config.yaml
num_hidden_layers: 13
hidden_size: 320
vocab_size: 25346
norm_eps: 1e-06
tie_word_embeddings: false
init_std_qkv: 0.0286
init_std_down: 0.0
optimizer: "soap_variant"
lr_head: 0.00819
max_grad_norm: 1.0
warmup_steps: 200
batch_tokens: 131072
doc_mask: true
dataset: "wikipedia_en"
Each number is 200 + 40 x the weight over its row's rms, rounded and kept within 0 to 999. Layers, rows and columns count from 0. The size before them is the row's rms in percent of the matrix's.

# layer 2 MLP gate, 832x320, rms 0.126, rows 328-341, columns 160-239
094,207,221,230,203,199,205,289,284,168,171,160,231,157,169,229,144,114,136,155,173,166,199,227,136,143,192,214,137,223,178,212,208,180,181,189,232,176,219,161,187,204,204,207,192,133,230,176,231,224,179,232,106,211,174,169,222,136,242,254,215,134,183,231,186,249,260,174,119,280,172,177,204,171,220,207,167,174,144,203,200
111,213,232,189,185,205,187,177,118,149,227,241,204,188,187,198,148,193,205,236,243,175,190,186,221,252,132,194,186,307,208,200,208,206,208,143,205,246,182,215,106,161,264,218,257,200,203,166,152,264,125,190,162,197,148,270,246,191,235,161,153,168,137,193,177,239,131,236,173,239,231,198,140,181,217,191,159,201,161,186,193
112,125,233,204,217,230,210,171,219,266,236,230,159,243,260,202,177,216,263,184,129,183,139,164,133,242,134,147,219,187,128,175,136,237,201,227,142,141,219,219,187,150,215,263,197,280,231,252,218,228,212,152,228,174,220,206,249,190,233,251,210,172,200,252,187,202,232,241,158,156,213,211,223,233,201,190,194,214,298,175,174
094,121,192,199,175,221,216,197,230,198,289,221,209,250,182,213,236,218,140,206,272,168,124,204,209,205,183,191,151,149,233,142,202,221,182,130,188,182,153,232,186,179,271,210,153,241,226,153,188,198,218,172,169,263,145,195,198,171,212,235,187,193,247,145,215,222,199,157,217,213,186,208,195,214,235,266,213,243,189,168,231
101,192,254,233,196,119,169,192,123,237,174,169,168,242,196,237,112,165,172,182,209,156,118,150,221,206,123,59,225,222,233,237,237,231,232,158,263,168,138,220,203,206,209,180,178,221,159,163,165,216,159,119,193,155,217,139,252,145,169,179,181,236,230,182,263,192,189,197,207,152,209,227,151,225,223,208,164,175,152,209,195
103,187,134,199,153,206,119,199,232,198,141,147,191,201,199,199,183,259,229,120,155,143,155,226,214,171,198,204,229,214,186,222,161,141,225,252,225,307,229,266,204,174,166,284,286,142,153,176,196,179,172,116,152,178,210,165,269,247,218,158,234,197,167,165,98,167,246,248,211,181,245,171,212,191,252,226,175,230,205,195,216
093,262,211,188,238,238,184,172,206,233,208,251,242,236,153,209,226,214,173,221,163,174,229,244,197,191,278,141,118,232,151,215,148,218,225,166,171,206,173,177,205,255,135,215,207,208,242,222,179,247,150,225,162,203,194,283,166,152,179,174,192,235,195,209,146,128,176,156,209,203,146,180,184,172,307,261,173,156,195,131,194
092,256,164,176,174,198,155,210,221,273,195,211,184,242,278,173,207,168,227,175,273,166,184,227,214,299,292,149,187,174,137,211,250,198,199,244,172,192,168,194,210,197,240,209,178,247,151,225,154,187,167,184,275,170,245,139,175,208,212,194,203,201,250,148,176,225,181,195,185,239,190,133,231,214,261,153,191,259,233,184,154
087,228,232,224,228,178,230,206,229,187,242,171,223,99,211,183,225,192,249,173,208,216,174,226,194,119,239,206,268,234,189,254,212,255,242,224,178,225,164,229,200,171,170,167,185,218,187,255,170,169,150,251,173,194,186,245,211,162,155,204,195,186,145,162,232,273,179,230,261,195,222,191,210,162,262,215,206,234,213,237,198
091,209,217,247,219,187,201,207,181,188,237,204,142,221,207,131,171,151,209,85,188,268,188,277,132,150,198,188,124,129,237,253,190,216,235,181,223,233,267,253,226,201,166,230,236,220,180,220,307,213,232,193,183,182,185,190,215,185,227,262,124,225,134,267,242,186,260,217,160,182,187,205,117,222,164,193,206,138,155,143,200
097,253,213,213,190,186,198,147,187,198,205,126,215,272,186,265,133,180,237,240,200,192,232,155,244,190,181,208,184,213,228,158,259,203,210,183,228,224,181,181,180,181,203,196,193,199,181,197,277,192,162,156,196,212,200,198,250,236,301,149,189,198,151,157,258,139,220,104,203,213,163,65,184,204,230,217,185,200,205,204,214
094,230,221,196,194,248,175,176,231,303,204,213,232,268,106,234,195,166,207,209,166,144,167,184,180,205,235,156,200,215,162,245,217,195,204,220,184,201,148,191,217,158,107,229,134,196,154,196,203,222,235,149,200,242,173,208,232,178,185,252,148,141,242,200,173,185,267,135,219,242,155,251,269,177,160,225,231,221,223,140,205
092,224,183,230,198,152,197,233,144,171,255,192,179,233,170,178,224,249,163,138,211,172,149,143,145,191,234,144,188,185,218,199,230,178,153,187,191,190,138,224,239,153,230,162,244,223,177,231,164,281,182,229,118,199,169,196,109,164,173,183,227,194,157,230,150,161,196,92,172,171,218,217,170,175,249,190,249,125,250,165,182
101,209,196,263,255,134,209,222,230,193,132,193,226,139,173,169,204,167,199,127,174,230,244,140,246,188,146,271,145,230,192,227,175,194,272,173,207,180,255,199,219,269,214,242,181,225,146,208,150,210,136,205,185,235,278,206,192,204,199,177,239,209,185,141,173,209,212,267,168,211,181,129,214,155,183,245,147,237,212,156,269
# layer 2 MLP up, 832x320, rms 0.127, rows 328-341, columns 160-239
091,249,255,222,213,178,253,269,262,214,181,174,187,157,186,219,61,155,136,192,144,172,224,212,172,177,250,188,175,228,194,183,221,106,155,182,209,213,217,165,188,227,206,164,147,151,247,182,240,217,182,226,133,140,179,193,241,234,202,221,161,135,177,228,238,249,231,177,193,286,176,192,174,146,164,233,175,230,142,219,237
102,191,196,260,108,206,211,265,181,260,146,123,203,167,180,195,225,194,229,219,179,260,239,197,191,190,232,206,206,166,208,206,197,166,189,280,261,231,204,176,221,140,167,246,238,218,192,190,244,169,255,94,229,200,182,206,187,176,245,222,180,212,240,218,135,176,212,251,225,134,232,191,248,171,185,139,174,263,184,174,238
118,225,210,240,150,218,181,147,212,160,205,259,214,174,169,285,195,219,242,224,187,174,204,204,222,189,121,167,171,226,196,194,180,134,209,160,202,153,254,256,247,134,207,259,136,222,215,201,227,217,210,122,243,177,258,139,243,208,206,191,229,213,217,200,254,270,173,149,130,217,216,207,141,232,199,150,202,128,223,210,152
099,205,234,133,197,221,188,185,176,273,216,131,147,165,210,98,181,191,195,167,139,148,168,244,121,220,216,161,202,224,166,221,167,192,181,183,199,254,139,217,228,244,182,215,147,116,180,216,207,88,149,154,253,201,223,204,196,184,175,173,253,244,221,284,238,249,212,194,202,175,238,172,215,208,197,103,132,219,234,229,189
093,213,154,202,182,238,163,255,195,225,211,249,237,206,137,163,258,270,214,237,289,197,168,180,177,187,263,288,181,187,152,235,208,202,201,214,191,214,218,189,203,177,209,171,190,171,137,203,157,187,281,231,216,215,240,163,153,114,185,220,165,153,150,168,175,232,213,190,149,287,239,247,168,205,163,195,261,165,227,194,179
104,181,210,160,196,241,162,195,151,255,285,181,129,195,161,191,174,191,204,153,235,181,126,227,253,229,199,167,238,170,223,213,153,211,254,164,279,167,235,279,128,193,169,152,118,214,247,171,197,173,237,180,140,215,159,209,227,237,259,246,214,194,260,176,245,119,242,235,248,217,257,169,202,222,225,185,196,185,125,258,161
098,210,192,182,191,166,158,176,230,254,155,270,257,217,172,191,203,259,213,221,199,177,327,230,224,202,275,117,185,230,226,247,198,186,228,165,196,183,232,196,153,285,176,260,201,215,252,192,82,208,142,171,160,243,179,305,230,190,189,229,202,173,210,158,166,187,194,175,179,231,158,223,186,222,293,249,154,172,220,157,140
098,188,201,163,264,237,197,203,169,169,246,110,134,236,204,235,198,267,195,183,223,198,157,220,246,184,270,173,164,136,142,236,154,222,175,230,217,209,182,191,250,260,235,212,160,270,179,221,154,183,144,176,186,184,183,185,275,164,201,207,213,207,213,167,136,211,261,191,236,198,206,167,144,241,193,98,180,214,177,198,185
095,169,205,234,146,167,124,277,213,160,107,196,191,252,112,185,249,203,180,215,218,166,186,191,235,258,218,136,118,190,175,188,229,200,122,202,188,200,231,187,192,146,250,200,168,146,212,201,211,138,278,193,176,172,170,175,285,126,230,223,167,245,228,244,228,177,153,215,200,206,202,159,163,205,201,164,210,220,211,239,164
097,149,246,148,184,164,227,173,175,120,231,203,159,212,190,237,193,232,199,229,214,185,135,242,189,116,108,229,201,164,211,204,217,197,222,112,206,214,220,156,281,194,115,150,122,247,211,162,128,268,304,195,277,260,186,214,144,224,197,232,142,159,122,262,180,209,231,179,150,186,212,161,140,223,172,234,190,127,170,177,215
092,172,230,200,151,211,152,220,165,111,202,250,272,197,251,142,197,193,277,185,285,254,210,168,172,231,240,282,130,190,200,179,185,103,243,282,168,223,153,230,224,180,232,247,174,198,200,251,224,150,177,243,192,125,219,202,223,169,207,157,166,252,180,227,254,104,175,214,198,194,156,234,156,119,207,189,202,193,179,263,232
093,181,211,220,252,184,207,266,170,135,211,195,148,149,200,229,230,170,154,203,242,232,272,171,207,208,167,210,237,233,215,248,189,204,193,222,168,192,246,135,200,227,185,212,257,230,200,139,173,186,197,227,203,204,211,154,231,187,213,173,207,222,195,189,238,242,158,221,243,181,132,151,260,269,277,225,226,181,134,233,256
096,221,211,186,159,192,249,179,248,243,170,277,212,260,215,223,238,190,178,210,268,169,212,196,199,229,293,229,191,179,233,170,236,198,225,201,246,210,168,185,147,182,190,281,77,245,206,167,136,175,91,219,276,169,114,185,226,237,173,194,196,265,192,182,183,148,181,159,195,238,171,139,174,174,233,163,216,212,194,202,224
105,171,215,102,190,267,161,162,278,138,239,181,188,262,195,207,215,203,216,266,199,180,186,244,169,233,195,183,261,229,198,183,163,203,162,169,164,190,174,163,272,131,244,214,230,246,264,111,226,234,186,232,230,242,139,182,152,210,167,258,145,250,167,221,243,268,197,137,154,178,236,231,148,302,168,205,180,263,115,231,201
# layer 2 MLP down (transposed), 832x320, rms 0.115, rows 328-340, columns 160-239
102,134,180,209,151,242,204,206,114,201,203,225,255,191,155,224,249,140,263,250,275,289,176,138,183,187,224,222,194,234,237,154,227,210,215,252,150,178,146,135,185,215,178,264,150,216,112,204,182,188,239,260,243,137,211,142,126,156,214,302,284,242,227,116,225,174,167,213,216,208,245,200,219,219,197,168,216,254,241,197,144
104,166,214,191,159,213,162,200,202,233,227,144,207,152,120,123,216,196,281,186,160,224,242,176,215,151,170,240,241,153,207,215,217,184,243,184,225,192,167,239,211,151,111,217,158,260,201,197,255,185,291,212,225,267,158,193,206,168,151,251,238,174,165,177,176,190,243,169,192,133,173,201,272,209,188,207,242,226,203,231,265
106,191,239,227,128,246,115,190,180,188,236,299,229,247,157,214,198,192,252,146,185,147,134,226,191,170,184,179,111,244,194,164,165,94,190,212,201,150,263,201,232,237,297,218,204,201,197,223,240,216,220,139,204,228,198,180,214,260,208,226,199,218,177,225,153,259,220,225,145,145,198,180,149,222,216,208,210,136,286,203,214
097,165,253,178,166,166,133,213,192,190,221,224,114,214,197,186,223,177,180,136,189,245,140,283,179,141,199,169,173,222,165,184,208,208,206,214,246,217,131,149,180,258,202,181,200,210,201,259,187,99,189,204,183,241,191,231,212,195,257,200,281,206,234,245,178,220,172,155,237,104,264,134,194,198,229,152,177,258,205,196,186
097,171,157,194,220,185,120,116,227,159,173,199,205,170,210,161,182,199,132,158,171,130,197,231,139,213,213,92,194,186,182,209,120,253,205,229,182,202,190,193,144,187,263,160,231,166,107,182,195,258,253,223,197,236,213,177,258,230,213,298,203,168,286,133,201,185,203,265,156,224,224,149,270,151,213,169,158,294,175,191,248
106,157,194,148,205,223,226,226,177,296,262,155,212,200,187,183,156,199,144,200,269,128,253,239,226,233,152,210,268,173,111,247,113,281,251,226,212,210,211,165,176,157,130,192,138,168,192,236,228,181,221,225,154,219,215,160,234,243,201,190,186,203,167,125,207,262,227,209,242,235,199,177,206,234,212,137,236,217,173,201,195
100,202,211,180,221,218,207,185,196,146,166,221,236,175,184,182,258,194,122,214,191,172,237,207,159,165,248,96,213,234,144,196,216,205,186,197,218,205,163,142,222,225,167,238,210,223,220,194,180,250,181,258,169,231,222,195,242,204,169,224,145,258,265,184,160,167,215,163,206,257,199,210,192,126,239,244,179,168,158,112,144
097,227,148,243,116,154,168,209,238,209,159,260,205,219,196,183,160,187,274,196,256,226,179,255,177,220,252,94,107,209,150,207,219,130,210,161,275,200,206,241,123,204,236,183,214,252,208,202,208,216,294,182,208,194,192,244,141,286,167,214,220,120,172,225,250,177,173,167,200,159,214,169,220,200,166,240,240,177,217,214,280
091,200,174,212,161,193,161,212,227,186,180,163,149,162,151,254,175,121,234,188,171,235,238,180,241,217,205,194,179,143,208,152,152,228,210,163,160,240,238,211,145,326,133,215,239,266,96,216,237,192,180,194,241,221,145,179,180,224,220,177,122,115,204,203,141,256,195,202,191,134,238,186,184,227,211,199,251,254,235,135,138
099,177,183,164,176,153,226,247,188,108,203,178,185,211,212,197,126,209,189,191,118,203,200,252,227,84,176,218,106,185,168,198,152,143,219,260,197,245,234,171,241,202,189,134,82,277,187,232,153,244,218,199,229,148,161,172,141,169,223,244,186,202,238,208,248,237,229,215,174,209,203,167,143,167,176,216,180,168,179,156,172
095,228,153,215,222,150,206,119,226,236,187,150,196,188,181,203,154,228,256,245,212,175,242,103,309,223,220,192,146,193,167,114,234,164,176,215,235,204,226,164,183,191,216,187,214,243,186,190,205,233,251,149,235,216,235,287,215,211,281,227,197,225,206,208,205,179,194,194,266,177,197,253,196,254,192,210,210,219,198,215,215
109,244,184,148,142,217,182,211,234,194,143,174,113,151,243,132,152,158,147,154,182,324,221,205,200,191,165,274,222,203,209,151,174,179,245,197,222,200,179,219,70,180,262,168,156,163,130,207,187,204,148,198,190,147,145,231,284,200,231,242,262,210,220,221,270,188,195,161,140,268,208,165,229,203,193,234,181,168,128,233,224
094,199,186,181,200,242,237,242,204,197,197,231,232,196,147,220,158,188,189,227,236,194,245,153,133,257,194,224,172,193,229,207,202,111,287,255,173,200,154,169,173,250,183,264,122,204,132,230,175,187,158,298,256,200,221,182,205,219,171,251,207,243,196,161,157,149,166,246,220,209,111,151,233,171,221,170,208,213,185,199,230